config.yaml
intermediate_size: 576
vocab_size: 1420
hidden_act: "swiglu"
norm: "rmsnorm"
qk_norm: false
init_std_o: 0.0493
init_std_down: 0.0568
learning_rate: 0.00728
lr_head: 0.00738
schedule: "wsd"
decay_fraction: 1.0
final_lr_fraction: 0.05
train_tokens: 170200000
Each number is 500 + 50 x the weight over its row's rms, rounded and kept within 0 to 999. Layers, rows and columns count from 0. Numbers have three digits each. The size before them is the row's rms in percent of the matrix's.

# up: layer 2 MLP up, 576x224, rms 0.0568, rows 72-146, columns 0-55
# down: layer 2 MLP down (transposed), 576x224, rms 0.0569, rows 72-146, columns 0-55
# gate: layer 2 MLP gate, 576x224, rms 0.0568, rows 73-147, columns 0-55
up72 096:528493547656491568544574599503513474399542560467428597479368514465493484474517509504599580454619606506528490397497451459519406541480541412478530490513526480522426501406
down72 097:514371563477517538504411565496469551436587346488476565501559501528449390517505462467480506519510508511549422471465388466549402518457507499447476443567561573562466565446
gate73 096:590454533526582471358534447450517461362490440515495496477453508552478502445607510466482447452457511561509515510459494453536462469476575644518547605478428546408419475467
up73 095:438497420518610626508492525548502553566461526624486554477571484514460558510436490467545542554457520499552488451543486425504520496489402460517504482620635544454593510515
down73 097:443546454539525573429496440486577564462551524414505519507520412473501472502490516458493417483456536470491474546502471423499592552530522475572526593532576399551565439477
gate74 095:466495452530558496459501501565497573453519497522418584498549508482550487590545557514525433560460504537488467517550481575468523585531582600540501526514613451481411530512
up74 101:540553468470507565578454478473509459515550555478473526510523433447568499495485441451452467580531466526493519501527531511548494475504490459477539388544560511420476596501
down74 097:431402453422502632550536533461573562493402473539440507391582510495509514443467507576413533529512441526440506533483468526455515423516485465466496447511511444473495460482
gate75 103:533453588421451617481524421537503531546531502477474556492470552583472625514557598602572481531437412490541448549528509550505516561531437484464517509417509493533473526399
up75 094:491542457442532491495482470552576484545608480550442547517388400501483385518455489585526424491441417474575512497406487476479441485459485547522544497466435443557513503473
down75 100:563480467640485416512469461445468485449443563528536439471519434471524415479462432499513629509581491488505573466526471493551481522498517507452389452543575436502514467608
gate76 107:557434520466418590491479479456439493531573462503401554449479521443470522434543341577520435534496512573539466540503460500521465395497456560604505440499502471517591480513
up76 102:489497503545509447489460469469521457471593528475486565456550384485480510501490455458453466475438413455543521474436536467458446473437516415463584476403499587555453430494
down76 100:411522567503482495429517418517484468614489460605504538477533480481534512491467495452442419522549415378550431511530621517505486470522519534530492409431579487451472473484
gate77 104:517454438453455471510549463458519364525396571547454556474479452548414547511562538461464412493449479561482542508501520469609431610519410522462480497556583434571504521462
up77 098:453497536525607589514463517542496456547515484485456574514546539421576483473473508523490543531509514470561453475450499465533494508494470560470508464443608481557468565449
down77 099:479508434477497506470517479540550424533603515547533475513418453463455544540518568462553543533430511651500407588409480527512436477492572506536522554497512402591486457465
gate78 090:553358561519603424538479437470500460514431580510480501535526474469503508513496524497459488490454476421528499583449537506519502483585482538460528643517467504544496569474
up78 089:390549443485414474448461499494520453475527467504452463489532478510524547454517545531440514577522598515404515422567496481468477500452550580506504516508486468384512467438
down78 097:490524429520470435503427459493542430450483488570526510546514468480514612475434616508410497538504548515402488555489509426529433436485608533522492551460477563488496455491
gate79 099:498440395546517529577530431494575512581499563587498484518487488460426463453473563391516541500535593455496460460410451518507464455426480553603482606483444469490602506473
up79 096:408433532451539414350499482391427436507546504475469515537463469451429473562513506460505556478484439465481578447554520506529488471577520408473512441558594497426471511417
down79 097:520574481537530520487595527398544588515574469446524583451557521468493510553509416447524537415539570516524516555493549532598511515533432564581457491525454410389474469462
gate80 097:523478509496483519411459571462362492479470566429552452606612516531494461539472441419422500524394523527529493479484522467493459425540517509502488445468566518480543458540
up80 102:490493523475477583432436452524575491535511553463503464448533476467479406548575460544551479614589453502406445524447520507449613481507477552487496528491585534579473551435
down80 101:534427428458453455476435460518542558437497475446573492605484505509534539536518450548523476583541425476525519476509560537452577474488460511436502535589558487466486515514
gate81 098:459556629439571597470453398502478626497545441506470497509480463475437434437580497461530577540575499468505584500522554485386510512456595551527482488504514510448467450529
up81 103:511476570452473576526444514504395597493542486551452476596475526522487435537434467470453514526501481486446544525425549497467506438536503608490555414430626470485444550536
down81 101:536499489504457440512484500605553439541548458490386478560470551468523514588449621535490489429487405476448432446501502479499467502495597461386529517590569407585505541550
gate82 105:478381530559488520507527472525514543520536414532466476505505446536450473503461548445401449554467478484515542510533363471479430458460643567515397485513581483408513427557
up82 101:510484596575508561457431514520449537432497413534398542492574501574543558480389484442465444541503545482532449579420544561494427456496489363430480525412501498507348546468
down82 098:495498553393413453518598465480466442567517520471488410505527504528445441563484540454478556526432403478541499524585509397502483518535549520561481429545548464561486484481
gate83 100:411503486586469517597549575483476472484591469515483543480545599451480432539407568506467459432506544494544470452466491561434372483440524465451510484517543547499571436489
up83 099:448419485475579574493528513471558463507500418522563461421591418540480462449466529425453396514429462418557557453560499506570542432521591479508523505495424380517584474450
down83 099:507501444446454419425524566508540480428478528429525430461460556523447442481582514612484491574415482561578382497477518421480467516513496565495610501553515567484502556422
gate84 099:489493623404418513520501448480474580561518514521499512426643416546483498471458509586521465614512569537519516552503439560546477524511413501439449555536446478553526553466
up84 100:418510479535572546477427485526469556500483428485489525523540529479498502585467544441440557564506509494369542433573532439437529481491504518636483577500532446624560446441
down84 099:510558603508573552455534538474462520473437488489412515455536532490449437537570552420485580546481523524483535578435461443551428589565631454559482518462594506552348510503
gate85 111:546584525485471441519540552550441475508510573543431471490558504613610412498486467476486503494520376466477510542580529522584537591462491520504596523502541643528507578521
up85 104:455559572579503508563491555558444557568542559540508481527507410552517452424421417557494444499506455561500445459483493413486396544440512512540479435588534495543591541574
down85 105:446416438488487488517434491401566516558497433495443502451483470507445452458470569485496538462509542464417462517487486501493549456525530468516453562419595469449472520528
gate86 100:507554531554438494469527470471453427524546436541527432441483568470423468521479427515455484473524457475595497481496505575580459451517482581492454567589443539518533431601
up86 096:445481543469589495454530494430537526508513548545533504441449455458494459515543586533464477457508442484515566479618496551497486395503451506537539522489492491466460444541
down86 098:510445585566551408526597440528469513526561484477432480486505526476443485549528564401498561504524499454553526605523429484506469386486473498530435484595531403556500516555
gate87 102:529438540523396457558563515434578461428496525550507464542488426559507560488540416487416464528560390432534524501518568557498543427557475565541442480529470589553495487473
up87 102:454501464539494487495534417494433436500495616444463395402573473591512508463482496405567503497418566447403396465461568486502472523607467443561522510468438517458455573420
down87 103:504445504539491579560498509428512486481577499450463474506487521511522503576529460465564457524513639442488439438448480530511510451554502548547541514473493567490442575469
gate88 100:478447572590561492540446622468549484486550585482541523442519554502558468521514501448543517378518442526465495490498475624410504499601560609429491514472497493447387452570
up88 100:467460613515431425447509534404457504513491493528391535445491454548464508551436554409498510441583487527441499490586556492447652469539503475498550501461473467568434421498
down88 101:578519407519634454434443565464559503565476497541464447588437471474419474507507444449428580558372473523455483516518493473560423516486490526585454405514439507548493461536
gate89 096:487500448524545587494505452500482525450497584489478610434477558534548444461417598513488462564535556521510531456516530462549560409492497534548438482512436450467440435505
up89 094:448469542535437473559528461434470505476499437590518490486479464579533513540448454592526592415546542495490507448482450433468509450524489562433536551489439456489402499490
down89 098:527574479503517540543562470588425464570553424470484488471395486496480511530463451506504553460548398450465418501519469461586440483546465515465515489581594531456455436524
gate90 090:490477510427530422470508489460529481533468608478446535552522527520558431516451491394530351607428558480460474530542498489449485486464523501491448575473506497507557428549
up90 098:550556516551472451514517554462474487501460653436483437566418508525485408510450467439465374535476467504451475547498460479591562566600511519508497554516491546570480457515
down90 096:455542502478436554560465456462545474524526510470514559467469557454550490373441560528517395490485595451509593523541541478417457372388515503487475460425472499583526401469
gate91 100:416448516472601536515529500476492628467503529445446624467495552455585460500542492585557606443541547460538551502505560458404531490465504479550575497482589559413504458470
up91 101:423511491601542474575555451554456521490477455528486469472450460583557529549568437526464477577508492507479471476499481509431504598539514508475493551497512489509433553495
down91 099:459489536492478562467491456416546613496568562478481572488479444512550468526577531511421509565496462420451571400481437501408484547602479508507478601474480525485515488420
gate92 098:503568485451518555568441538525559476533446466459472515557416456508578570504477532390566538380536447550524480492488455448541524434475519572492529505489430570517462572557
up92 096:435457476474488455498487524523540589523501520536520566475540585553377493522514546459441483574472509458494516534545585537456470485515440582451559518477525474473547496504
down92 100:496424532514514507457523486528481446470437541492521449543409475559492506534618510547563501590542508485447419491532527526439534494533541465546533572560514469514530546468
gate93 094:509531410496576532480613487487511545525536484533496542482519512549549506414487434462488511540554433486513496537528549472558553390455432456602521523519522489546480441403
up93 102:481531474535544521573509456490505495563465493520391483549445507479486462396486476481548522583574542476531444505505638478561589531444548513558529491450544504544550537464
down93 099:498583600444500504532481441459523491428459495538466503449522453466557476484578504490561598492512517506437482385515433576514522495472444482424548558462475548386474560547
gate94 098:489481527524450470432500468511498411494462505521484569403571429550454474564586442459477373545490484412530490567460500596452547533540475535471498460506426517561455557612
up94 102:561470525433470445422479518471497507503449537524547537428456493540614507481507566484480449563540516494510552509457529471488453530501539490488580439566466529522506626521
down94 103:481372508517539510473512514531517509481519464420547504515536504498544493499453476503566550492413508442609419593497558516515570466521460568469445442520511534559466561488
gate95 099:527528537511510441473515550456503571520519572497484512449457461453596478451606532487532575514489513334504435516628556537431491498487567557453596441498475420510442436535
up95 103:481487526452496440443622510487532509540581472471525547569504514517482500617541629403394442510523529464597457432546506488448531443547570502477555406479446500511463519485
down95 100:495472410542493411454419465525514493606445464422465523530458493622495447535468452541426436436542518538511524472488570489477445537604480477521646495525513489408484453450
gate96 101:508460472458445473471453378481498533521494390460556511557466517558429557547504492506485492461514408517403461580568453527466437534476507449534473502573521569497480489448
up96 100:464457541496415580517406503547518524558482475485528553496543627506560493528423488461420469438436532514566565558478519441471551515514546550492474547490543503539525482555
down96 103:501495369500453430460539469536537459526583488450519462487494448503358483517460513487393545602470473439449375503448433508464415497410607409415496573499471467557449401439
gate97 097:585584527401484498542421378541544402427435510524561553583530517489572544390438535506580549484471442492451559556394611457505536584466557548525526527502489466501490545416
up97 102:507436448461506488475462565552437503574612412526527504429489489455454506514463436513564482515508457464536485460517465514465512482509551570504407484486532522490539497515
down97 101:487541537484520525529434491513484427455520499505511607461542475436499465462574505505529434565546540421437562550558482443513520554522439468538476520436678524452413481426
gate98 099:535494512435522476429480436621450520503463512476468611461546538516435579552465478385536542424524531488529442525514463474494474450431495502525579486486536431500475515574
up98 096:528437503486566413457487489564479530568479505545464571492544559569415552558543465481446501481580588541464514502517586475560569465523556453449586580473472497497550453458
down98 096:490445466455568430443502516520496426544490515467495490511464463395482573543561572413476529492567517496486472467602483554474500456587532441522459507486514472524517497619
gate99 105:563479542503512588522501558402498516537508502382463501482512452507458583562569394432478494522538438470523455525528456478488492622505544564571459359510512465472553517534
up99 104:495544515490487594425420427447546466523487456522568471572589419470541538536603402492460496553554573497415555430535447577496518565482514518564520530473454524595610526476
down99 099:434451493551450553491506477539543550517460489509542483561511435474385539538431545517516557535523415534591416445544491495565503489519531446487552490556451536493476502446
gate100 095:541497432525390490435543533542513568500617478515500542474482441488459502526474482490533419485495527528448592530500538471472499495577481553588526566551524549429467489519
up100 102:522513568470470464589429507525512521483492586499511452473564528496477553521442410585494420564453522400464438561489479574475590583506523504473561397465500452443498461457
down100 097:495490554564476503464454502520470537425504582526497456500550478481503505494535460516469522502531531508478537514483481524444584460534459512469476542478448508423463396456
gate101 098:412530435583436491484488564552528497546522574564526531414566460517449537438422505446531532522527497497453517523459480645489403512446510487491462477590535507519416472500
up101 103:544509583475433531522455472487421467456593504394570555521560504487518539518484487458484440549598537572591443510446491526498565584385463453481545518541495464477535550425
down101 101:439543534473521542537406557379560557480471555502398512440486539508529537522549326578436412474547648491489546514478574538546450399461469524485413540428552521487535473568
gate102 098:543603542507520509530481471565487428439548476580484470477524473505389502492475496509456599496559510505503520515564566466529494528546495468475541585489498476502506427558
up102 094:550538540557557377494521570453528529498551560501493423481504450426529488533507486596537547422546580461489500535501555394591472532549538481421573478419530422528454503592
down102 098:471531526522500582432433418556511565501423498538486430510533462461525426500456500534386517431577506403496483409464525471490522501433448461522413538506508496557572503504
gate103 106:489474447555591524525535612587485413438520518559492512534505513561488474509595495462473529503440483590504481447460462541541441520560398522455492561506486521454557504502
up103 102:462441544496410537520572383584505563471549545434517507467462505565429532597476507524441447461493405472494625490380421514460467472539562428598515501510533538535504522482
down103 104:591467563438533482558516448498485550488549615466481602472489474464565536437529513519483506374524547537567518459444482550497428495504544496543434564423449448503581604511
gate104 092:480552535532537476506525532524493505515494401548543503465524567582505514494499481443539517503555513465470501633530522551432536428535457570469529441484451510403490469451
up104 087:590475436498410413440470549395475528557450508458494428523588487544478506569555543458483532474493530412445519402470533486437515563458525520618491511502494569467496462563
down104 093:529507445547449431463388548417487453449454524539544444454533531465567447485510513477509530488495543428473529539538454449477576500473471574550555425517454595433460408513
gate105 103:436552558548580520492581500522476499443553575415449456457572542471514511557527491518546433533575510421338489560553543504506574584540528574478541566471564442502469504486
up105 100:509462519491542511626594397548451461525533485419474488515493501532438494585552521568538461581480454531418449489513476546490549566529529516463590543488389588446537597593
down105 101:441489590514557516558441531541471471540542426497512452563580413577410590445577435488550386524529596480539476511507439493501526501465545560578529472491519459541428596549
gate106 099:485436455418463553481449466419519511531619454495456520439498494486521525508504419519509422503556574553507449485506524508482509457485492601559587532494535501501436485396
up106 099:512449531500460425531496449493421589486499620490476524453453509598554472547523400497492400435448428476526500488506537533450507513475541439518450514397506450470521431597
down106 097:409517607497472386497509509482519469550449582508510475481484469506558536506479406444411495513411509531480546557476458459499433486487561443475479488565520439462513584476
gate107 099:484524503423534472418562476417408462479439450462449535498513529450508470528494519526524478405475499397518444492567498493599431476512479517571499489569544479539462547407
up107 094:468484475523519448485458504533468504432496546491467503368479539476476457580525515528547474438404508421505470540463487611501428497504454582424518465533543506511537467543
down107 096:551445500495529478508624514486573524478557547484594440474511493566528554496518441509565524567432562511495566529565541476554566499572473544534433467598471481544459559508
gate108 104:544399513459430443514498556446551476526521442390512492398500507565529514463509431501524439488437446505417498499487571614544453557518545393496419540490517496467524408569
up108 101:507508517451534416575446462602511500491494472564471487477525597491542485478523437544586482548522431551480437428462408473377589529493598504524493596415490548500525527459
down108 098:495481426514419416495532510455488464444504428568499400469544535482564567462495487426469500516425433552550616456496520575406533594495429475555550533561519507516467420507
gate109 098:498570512526530424520465489508520544579509466472529428609500493436564511458518493477493451491427502467596550523457514456453524416475531485415365548534451457462481461553
up109 094:588468508502396540583555483483430456502589446564552458469480507495574557473525490577491459512463470519548428525434464525538478527521440390547562550507634463376517539606
down109 094:419560585543575434467522481495570431488502521544509539436611585553511529502514472441419583407501487488485525506581506453503435474486561578430464451459536525477460469474
gate110 102:474462498457514514476512567456479518466493504540473557537491525477500464366528450539500548477516577574455599512574447439504553540610552522443534557407497479470555571473
up110 099:595540519540469508540473434464593533507510543320449510492558480466493471500532463552390454419489430453561425553341440541464401451453512410460495481560461497551491481483
down110 100:463487520519489468437514456476516438523541495567476449460517532549479550477466596493541364513485461416566506473449437526487538530558502510475490459516549630414510387532
gate111 101:565478498572488455593515552502469404484453474549489428417498391501508504536468481527596554465452524449508432477494480551618534535467429494535503533495562562434512528509
up111 102:486582360550485557457548523482444526534518559511466493523541547515514509547495558480470498555542529499561539542358559542378435439495483573483476496545484507534499455505
down111 102:526540493527421474494469499453430465477494556475388554377587548596471447460562594470544565485467441498510560463581429554502549556499508524462514490478549507517559541511
gate112 105:505519457590500559506510597461451427530456502584534594565473469474451411502521558537484515436538436478521586459516519498561526489461514485530526502516450509601569535496
up112 102:452532489445517401539418437466493566503509522396556474418555538500438567512428482449500539432445525387402428465499518375456433487473536539445569573410585443388473507553
down112 100:529417529556498468499506486488530510511505466578393471418527544432473529515431477501451449458543502593392482591530607424488452479466399467555488489465489463531468534571
gate113 101:427491424499539486476480451477513608514537484566475477371487489448494547581436472411508480623507606407520470464484489511589461473571418521507570539487519537484607466455
up113 107:459533578541483466464478454531507527505401469551468474527494430481508455457502536484494525467527511467476465437583469553435543524564634461575514495397496469468519525510
down113 104:551544500503557397511548513552548465559382489524446529580530509505529467508586582484526522573435579472515547486437512536417501443427529502337542500607449493516497531471
gate114 100:505502547400475460534535545518570460549498537525432435405529485566560512512499516541549504506508622519448518548464406561554556429526527526566499565427462446467529549443
up114 103:483558513510449542498541429531530383559436534510567534553530510441446509474509491446445444452535516549510482496467412383541489475472432571477436474499433464443485510596
down114 101:589456494516562503469429527452430483482495453524446607469557436479492411415499517460540456495488563517574497441603456502459424522450482566428477399557517541440482508551
gate115 101:535516512463543486446516515535508516617449615548499529441632505533481668536490503524472518492481530512541508440460565478550524485418496550432501454563589520535489576479
up115 102:431490479389500493491515509432442483508415396459486466468481424404557492532557554534519507537391473503495427370602484471436466448556514540553557515537501444554495591444
down115 102:510472396479534458562456516456487458466463510409483471502474468522465465512472491556459547531482523531491421377543530445477475489502525609480552509471449458530505490374
gate116 099:462469521532462559458596390517460531448515490516503549460453540554520438506515477459471460432548491489544449417506496556474564505518506451489501457544594498472448500399
up116 101:497524519399453526427515531496567483561553469516495496559490553546470419563484502503590520510542448500527495566520505495496441501521485390558557486583512394570585507477
down116 104:523539580527496416523492535496516459489546482525538478468480455588498566532420457503537447448464395528562478532494439449497504540449557447533496494556519553570450470452
gate117 099:436534420551566539373519472505393508522528543440456550496564549439519489515487389491484551545411467610518533412473500584581540529463524472543469538558569566513522459546
up117 100:426491484428556496433472555456406413503563536501475540437535564481572494581516385561518533519421565517438447484553521479463486519515432447561390478531506524559579520443
down117 102:431484445489487505413567479514470519444439520425448451443514404492490518426492444475513482517567432512488534511552491449539477451565405459480364529494574482508582434447
gate118 102:414468452479489495435440528521510506584546585480488546523482470502422538461525519439500473498424452473466526461540558501521513554483491562500506475473542526512508483397
up118 109:469538497455525527464440496488481483578470471559533501467448415406505466572475454546499528420593501540534434468485517511559455527470443493517556433451500591516557511455
down118 104:591543571559464506525545550448504578526514497493566533425559443401482454629411364559548513459490476445551422535479458425470523500506494541528479435442436526519497514544
gate119 112:421498546523435407471574445551518621456567523549507449543433447555466477532499514633426511513460572486437600493500542458524514534446526478515511565585551516528517506526
up119 104:447627520468609503477553562521501579390501511526566488455477509504371556488557542431511571455417591477455511449503469477506402484485546487531493539495527465433490522442
down119 103:591492548476483539513513455520477558499462493486433564430551575489510519554486548537499473541580500422488485599504536545529439423521445495456479520441462441433474501500
gate120 102:527470481468441560419451415369432436511497485505487518509549553470508500460482531491561474444539491462569460542489558517431454460364500540445460491539491414502423496431
up120 102:448519555522439466561429515452540507565504517511546499466556420504416446517464528463399537581553525569539489453460487441502501475608515551474552431463499520633434445484
down120 098:572567511461490573495476560467523554529473472510506481528469504496482495529435494513553517421553539450494456417490543527577561381559524421495525471574714508388507484478
gate121 097:506484493507539494470433514561556515545475485503639448526508574479511504507532520465439552467581466603410504570569496468540452612446469547457545488406542555549505522407
up121 102:490576402531535566574505528437498476392503548545557528455443528518454466489533513553549487520440515502568570501468587491555486438458486504490476498583508470447427425537
down121 103:505492434534525506484505506533483467498481515510572490529533550474547476572415542421445422568512480375480437441472447509361515549545507524531479492467485544510504505451
gate122 095:581530541506492590527434410530532484450436505546491490494475566493428514456438562523507511554489497467511524539461473492430515487513484513559560469508613500498473435480
up122 091:428447545395456522472553412507500599490519488492534368606482522533446456525522511398420570468520442509555490462444473566533445544433497438439459540576454616452517562518
down122 097:411519442515599527540583635623572448484506463447502490464612454556475497505481461509448439529538529495560552401593476475489471483476469510481450499447402382487524529507
gate123 098:476444430517609511427475582504581542591513539488472537430584556537411510503487519575539463567526415399453566620515429597547530414517563506572458500525515562441459432516
up123 094:481496522478517504482496565477467472507506529445465548522544527504475472490583490481530460478441486439532500548408430451474466566460540519590485512376538500517479396567
down123 099:445507611575540441472427473525388463478454573479485528550524588529489473462484458498474514492484550519482375519500517563455430524522493474519431496455611483531431536622
gate124 101:541505556444530573471535528463431411488464533581494573451441562499542481572465387493479572439454504468527606577470476517485491493481532513503538463460558514535610505470
up124 104:549551476555498548484469551507382468465532557524518478507492499540500550581516548520485480576339558520489649535472548543524539531520563592521531534555514502496512491515
down124 101:546480446506493481472607410537475611469519464463546521532479499498423429516599514521506472535544515470539472505518557500427581629562448461543490535499500474567389521495
gate125 101:524588466544529567446488533504510551516511490450408453552546560450365530500520467458439416463543499545503499477426454508441460506552567490559465528566550491536545453505
up125 106:533526521538510433524466503572487501528476478454469448566426509552469566506424501441451543523468513522401485548406413549449450515465649480560579522507511553556531568490
down125 103:497492473586545429535440482463460466489482385530591504465414431498555486559428486581511544448440451504435466561570487442492395476395507548506559439468466491427527478517
gate126 098:554512473479590509428466471540450449484492412412450537478530533478485504544494529448486515519495344540546476562495454466530500483493538514451469531553450563502525510539
up126 103:512458498433469497555525539524519394479529473384548525472463496433534540526473620461532560487523479546472379422533486517489532499544474480452556516507478501503515563474
down126 101:468556516535453468527512470451430450538479430517505506419426578524510479491447573503569481572461481545480479520407420514415484521529552565413525383497573497505541578421
gate127 096:550493468564475508385514504527522471387530522493458491526547571607527428487438558504373425523490449476462558467480507560395541457480447545509452571561460470523388410469
up127 098:495489510450507637506482566511483501510478506499536482424508521502475524585475401559566590554520505531578458576546536516561453478474577399501621448541442399523474564497
down127 103:547527557503510563483551555462528447516478552514465550522509446479556470473463378541563536510568474483523465445473432469480466559500492506478443560511515526476466514647
gate128 099:455376436496449554512406457529513506562561532479494488588609498600444503463443391526587517483536575434471536525531582451550467492520414520531448495593542572447514484534
up128 099:418499501415454543513517416653527605530510491538495495495581592489480517470411425440449614542515461608524486453517452383490544518443455560472600557552454586558454461471
down128 104:407556538542427363476414573560500502526500557513494525528543478462587457504499541522491494534500499501537578466487474459488462567499489461491468627530456562562416529548
gate129 097:618476522444505490459458481442467386514524476449490520484506498553581481444564426526453435464503466534650430571495448448522544528552525587538526560554518435483517404514
up129 102:420493486519524522565465418571542580461422558466546363597448515500543558462536506483506484521543539542558413440567466536451548511533508504521554474518506577401462538506
down129 102:453432467568409421493557428483516509477548563439503520524599418534499543496505439478454491417503498472578478635539502525469582597441530487470507529441431510580497415546
gate130 094:460482515476532510457513566497523443500508524495465409458475576448449491506459486540497452390533551569498461511491496467420513571546463606561484522475448573489548525489
up130 095:452441481458523509450518459410409395466602499481508537533484516530352468517516534497609397529545419402456527546480492501607605462469527492546471477483462561435434463514
down130 099:580434479558643500447442509561537549445623551537471425408526523512414475541460518447485573503535435546565557419525497473527536566548480649485493512508504531529559531603
gate131 104:564517539403472404388484497552437499446515534572555482483511591557492449485442493517446464393376510388486451476407466500531467558518452485505469459423542553480504514531
up131 102:509565413506548490490463585453458535472466524566473571445508556555503480484514477469546531455512446563497615498501542468462528476555526517550524451520443496521550444472
down131 103:491529554464477471415541549548545440465463542456548586480571552432488531522488496476567472420471516345501550522481394455542459502332600429569516575508516527535440499524
gate132 111:410603528526462436537473507565459495553450526613484494426510413441495441534493608551578475529537524539460409518534462576419574544394546486569463521501500492487517519385
up132 111:423547581542481443385466433527487499503432564485438565475599444400453507441448577560473495622567582380501494537590491578363551457449553408515491491509458501483554460452
down132 104:402481464490528540503534468523475547478474453434517474557422481427475623457545499509524536539527468451445598511549463531434548507417555448560475510463498463596510501528
gate133 094:466367526499473544471483458508467419562476497514500487500446544491425487547490561562463461522537502505491421442398427431429496492494540524551462566490517542588439508561
up133 099:535475497523471552490515439451548428442588513456550430440465463511516525556487489491416474495539469546525526510475537511554509576564558508410465481439565486436408494481
down133 097:466547535511450419504438448445501503534540480430543483461535529495430513564489495430516538489565566546518534484473559601456560623518501548522554578472496416508530444606
gate134 093:494500559577480603466536579575427507484451442453507544536534527452551545518458506488487469478549534577595446572513471492498480477453500482463566438471456461520450457566
up134 094:408594504602486519453517517465452521438481483441481527524498423482615516456489534456584559506476399431493388476529425499479525440499541466520543544536499548528540487541
down134 098:534498550472455505532553448525553559463464504489462528493564589471568439468477440548487504527486549490472583566492508546515464473522528456479471557444482421421469384439
gate135 098:580405535540547536518500497470572514520466483494546437557571586466451507535482465490518418477454492549478428390610445462447537539490516538574424427516525451449453480549
up135 100:618457560509482505466516504426524556493625553412480501459445500501531538429472442498488475489527481516526557521531513601464477503476450450617518479504504483481404569485
down135 102:477475492408534469520427420538532558521455546559439554503417519529634589446454607465534455522582454491475545517450505515591578411446471487487489451423562525542472481559
gate136 095:516621488500507540447496486487609489516631493477464499473532501445479520447514469432480501573490462493479557513495538584403472568441416555448601442500511519522551547474
up136 100:415506434461463421495472596462526451459461496531418487514442528405585412523564467507460568505450385501510470564484492530544571480527460526480443557480474402468477463522
down136 104:469528496434400428486360586409425511511480583470447442526496519437549437518484527507487537407467482476537548551515487470460352403677492434574413517477508425449485478466
gate137 098:530539505477479484435520470429451500588476535474499503560395546523385482464442504465506398441471582570456534481430521520543659539559523501532582570489522544490479440453
up137 101:604452531553477464497547529453517507483506514573499460486386490555558401585568507484482609502459606484521456492476545463405563412454412603502486515519497511487456469526
down137 100:502483533500440472447524439463515504474547519483543412580590522408497431634556489523502542481556475528439483480424549491496414466464450612535438461487609579504460532438
gate138 101:464454542424488576461506503462524539607495490464423460488509519462444561545474510483443414543497481498491515521470580517448541520441575535587423605510465547470551392573
up138 101:600474504492470479515557524505577584455573416466453533463575442438461552456448499436524505462492505496497431519438453573509467578572516542442477407437510495474413540548
down138 101:556571480490510468514504598416453516533457532452556433480531472558447504566406484498454580541628517437397463532534467549547460539389430642535434469472512493499564429541
gate139 100:514565558451551495494439522523429597466537448514435495466525500436471458506526578464495467492550452508485457507466557546510431533482485626492483513511570478463485450570
up139 095:615517521543496588513467516558446459554529530622572583602480523510481533520388524495528410546427513496453450452502564536512508567589478465477501480520491536500435532494
down139 097:478537500498570503542483467486525479534524518507513490491516536442540501555504537552483469515531501448487482553467440497522501468496473463439438423466540487582444415532
gate140 099:401516534564490457590426472497543532501516509509504513544612430408511457437539423455469448491481521467498486486569583482480503391490520587600534569462569508543497576484
up140 094:500526597404603449522470567455474404473428503462581516493578457395461530574423456472487536571488551476524476471495409462587440466530531348584491461518553518543409490467
down140 095:575427553500491495454539507614422507442457400544501455510489472545508432535477540485472526435478511476506553509508525537447528513509412429451449451483514474474403487555
gate141 100:472482396542465577539504562523520531485454418528509540526576391506453467436504539453567605538473484439513525447360458530458476464463551445560574515505525484486598490492
up141 104:478507482608490502597576553476490355507545548474520453492560544477598592569557463505625567422479498536424565467452541533512540501538485588464542430502517533497445586449
down141 102:429505563489529445491529474576574561534546498633470444478448556503541445531547465495536453456528414504578505467514539496527447447512483517530621521488448511633469523484
gate142 092:469434444487504496480410481470519463476468485542505508461494459553506438535491533423469508563447436614511498525562472512537510568484545508425535492493438437547484500456
up142 096:483512473481558447523495453559453535561532443512472520487528537495456567457565447535571481510476574435413393449442549532551530493560497501563462498486519465601479451512
down142 098:514373483487566614453596510420529480481620496504510471519523413527469445543503517499527541507470488559501568495531508464574548552432491523503507458482488506514572434422
gate143 099:504529540441473435507511455559457585470502449494648456562484481497540456518438533506508506548498516533518429469517476560494466536376369547456575595554502417528458495562
up143 101:498481489455437518482479402491488481529526452513480435426423424403480420539521488512468517545517561504459508447587534497421450577488487572539493466543520485510472554499
down143 100:485494506533469543488537473567564384532507494538450496446550485434378492481553484492487427499485521568480528573497470427525489407522634512502465424525553550468430483442
gate144 093:463450491459505545450436500528429450470448458525609524599480574495468520509508480443528567416502401436511517467483404495578529504542489433412464503516456456482570425423
up144 100:515519506462524518529520458507558590480512477581474437467489466503456474515422535552459407474433503549488517487516573616517502422562542460539550506624586489541528539486
down144 096:495586537522402522521466583531574496476469504554389531452488582490559480538537552514470517445517569541456524557455428524437480550399524463530505477465510571401500514529
gate145 098:514454434423552504454498483401461480465546480513474515513538471492460556400521477573527480466569527516563536420467493498626470536615602497447491486453531460405477533433
up145 105:491536559490415455493431597578518477488441449516500477434517535551655585473512537552451501552491555596490483567487512486461537465427502548397568599470562515479632552496
down145 102:529557596545476519509470410571504562507530543522522562453450535528514409448410542470470469493472453502513442413477524451489529534551479492536433491484518475575486514471
gate146 107:543517530551488473515481476579531541524522535514474586481494431474515571515479497496463507485546515442499469528479484459476592464456525428549549427485522580500434489518
up146 110:544469381417551463519489520506565436441552487467475539550421549571460520485609541410554527450456559501515365504548440459497476540489489466509583447442496572467421456530
down146 108:599501437515553484509505423503462479522445534454543548503536553544478508515469437510558598535423560516585474506523508429440517445491487500435523493405452523545481509424
gate147 095:469611493528450533545553526593535503475427524553540481454514470531549517482491540442503521376533555361438525588469547493502538442470573567464585512425522499497563405596